From a checkpoint of a small transformer trained on Wikipedia: vocabulary 8192, learned positions.
Each number is 500 + 25 x the weight over its row's rms, rounded and kept within 0 to 999. Layers, rows and columns count from 0. Numbers have three digits each. The size before them is the row's rms in percent of the matrix's.

# layer 3 MLP down, 128x512, rms 0.195, rows 94-127, columns 192-255
097:468485525488503493472448482519490521538516510500495476546494475461473499503544515452486532506533509497488533530495542445498519515486527559493484545467473508528510465491519494470490516534492538
096:508522495485531511469503509522505475470476530520475546504493541469490501519478505548495464522495528482499497493478528489523485477564490508484486508542497478526493464498502494506478484496531477
104:516492538535551504470526488483485528506513524507507434496484488503511461497494459457529498511517553533499517456522482519483502492517518527488508485474498466514509503555497500463529457472501539
090:509493503466514495480540459519500555478508513520524477512488504458491531475548538469492501488485522482476506485507502470524484502500521524466471502479463478477495506510524503524503476509542502
100:502510518496497454522489518512485516519527484477507488480512494516474487511503508503484492520485511511519518471538520439514486485486460509538495521494517451521473473532486557486503498485524497
104:527454503481525471500468511502524463521462470490493500510521527501509517506504486520473470488515519498537495550534501461463489524515509528522467479542493516468472503481487511505507471529506468
104:503533484482490498491526489520495518544500493491486539464465474575498502500508484484497464489491487487520515489453481495486504496482483537478527516507506501500523463521491482477504539589497484
106:511511537521492511538526497479517508465501514510504519567494513463483514475508480515487565483533522474451518483544472485518515493515489496509511515534465518508536472507516467479503474499516468
100:524516499466454502508508526477468469526500479509469499478504498470532510537455497528484465502509508451492530525507527451496509500494506522534495502505468529510492478481499535490518477484492506
100:476484490489480491515494490544511497546573475497539556466478466484477523495547505491509475513479495481497482544472496463505469488500517513478503465477524465517482522464493515528495517491470505
102:533530476491455488469482527489517508489467508479508522553533480467485506506479521464474480535517539435480512487504537496477490530526444530526513509541487461501499527478517549536491499542484487
111:507465490486521533538465497447507491528466506512547452524511488540521520443498503492508474503527511519523513527504527495491507504500516502536510486486458532518472497471515570543480478500462499
104:483488467459512497460509508508522473474484511512472478517497524543495508493493554498477502491494503466504487491485486481461474490501477491475495502492478504519462514513500468476474489447457494
092:547513477501489512552507523470470484478538507508500466461496523458486530530532500516496525528539505510500527491463541513466518479494438507500466509509477510525497496497496478521520479454507520
091:457504501528509488559503482480533446513479538514499530509470499503475516529482536502502477488523536514481518501466497473497527497564462497509509525497527526489464524509527509500494504505454484
096:521527512508494442532518534493522517512476491480486485497530497545508485444486529463510465485455534537492521503485517483520502562510499560531451481503505507441516502516491531490526518464464502
099:509498547489506473500533439528511487492498551447497507475479512556512495516463508483512465503472517544474495489525530517479504486468501498505487477528520556499455519513513476457491502463551520
095:451471476480552517470462482524489493476531476479495504463473523458524456466511520522509540545498489491522474509489474512491510495492501542516511486474468495515486496503526523533538465501487489
093:511493467503471493514450529489496525453480497517523474517501432493497527480484527529481486478486512480543500510454486497477463518547465532513500493509507565520528506473495482495511490505495528
092:512519494479529503484518484485482517527528509472492449485557466565492467530470515445459471506492498475521501503500528468513493485525544557519485465511507497517483475493507523543454497583503480
097:493485488482507501509512473542457481534514485503512509466487498536512472484493458508522491494484506480491481481496518513519443509502473506488526520504481482485501527495524518460519485585478519
095:472430514544512553512483517530495553541500466529501462492519506456456478500526500497500547468515540535541491455567500504460500460490498486508482500453510499498506507458496454502460521527506535
096:509469491494511497525541504479505522545559478527473489465453529517502510507442505537469470444466541494500511543521489524470562511520512457532488497504521512487494507500520523521463507499469486
099:465462517511502494520504474557476462508519530465475514476516548560520437499514530491513489503522460517479468464503510500495504477475477534463493494453465529496444460517494516518519477538502486
100:477494495492530501479539486514560508450497474519504472447497530511537512494459533492514480509483514549518496488511491455532529482505525483469489480503494496509492491476496506537491521482491503
116:498494513503526483485505466496500463489470519474468527542524474492512472470524539504504506495469534500522473488529517482467493494456481536500511468483546504492490457473492499479507495487497453
097:531528507511500461538502478486497506499515504521477495503530500513531520468508506493506548508482524504477517530548539547432505505494498501519502497490460504503532544466511494453523481474467507
093:507475497500549467519507456530533520517503535492465539512540497535558507484510474485506496476506456509515492514526497500513519474550516535450537451523525503476460496483497534460514476494537478
104:488529511521479501474476517498549503471503497487489500563507490501446498526477489507481486495483522506502524508514486499497477492522518491528483483501476504496467488470537492456484507468487510
100:487532516510498585540537502491510496490508511520494553528478501565471488493511524509505515491465466512498454482509529517536503491484511492482494531520511505501464493479502508464483472457495520
092:464520497516475508526508454518503492498495511541532540483494482478500495522547535499538534524466481467465466440532492462540456500567503541457532492506502429511495515472481504476493465524490512
099:524494472493516507479496488478508494527486479523527516504516458497496493495458499485470438523535528540522485559455509505502500510485485508519504531542514541492526500508499509504476504542434505
097:513467490504468521515517484456478511537489504528546485508529494521465457523518514479503530494489496485458468515555489480558513521482479512485531513517508485515488512496513476500504473480446520
104:509479505510504525500524512528512489483442500492517507510494503490545512529441495490505530527523499477519516456481476434558501477490513514464519498524486480494480476535486452512529525522487471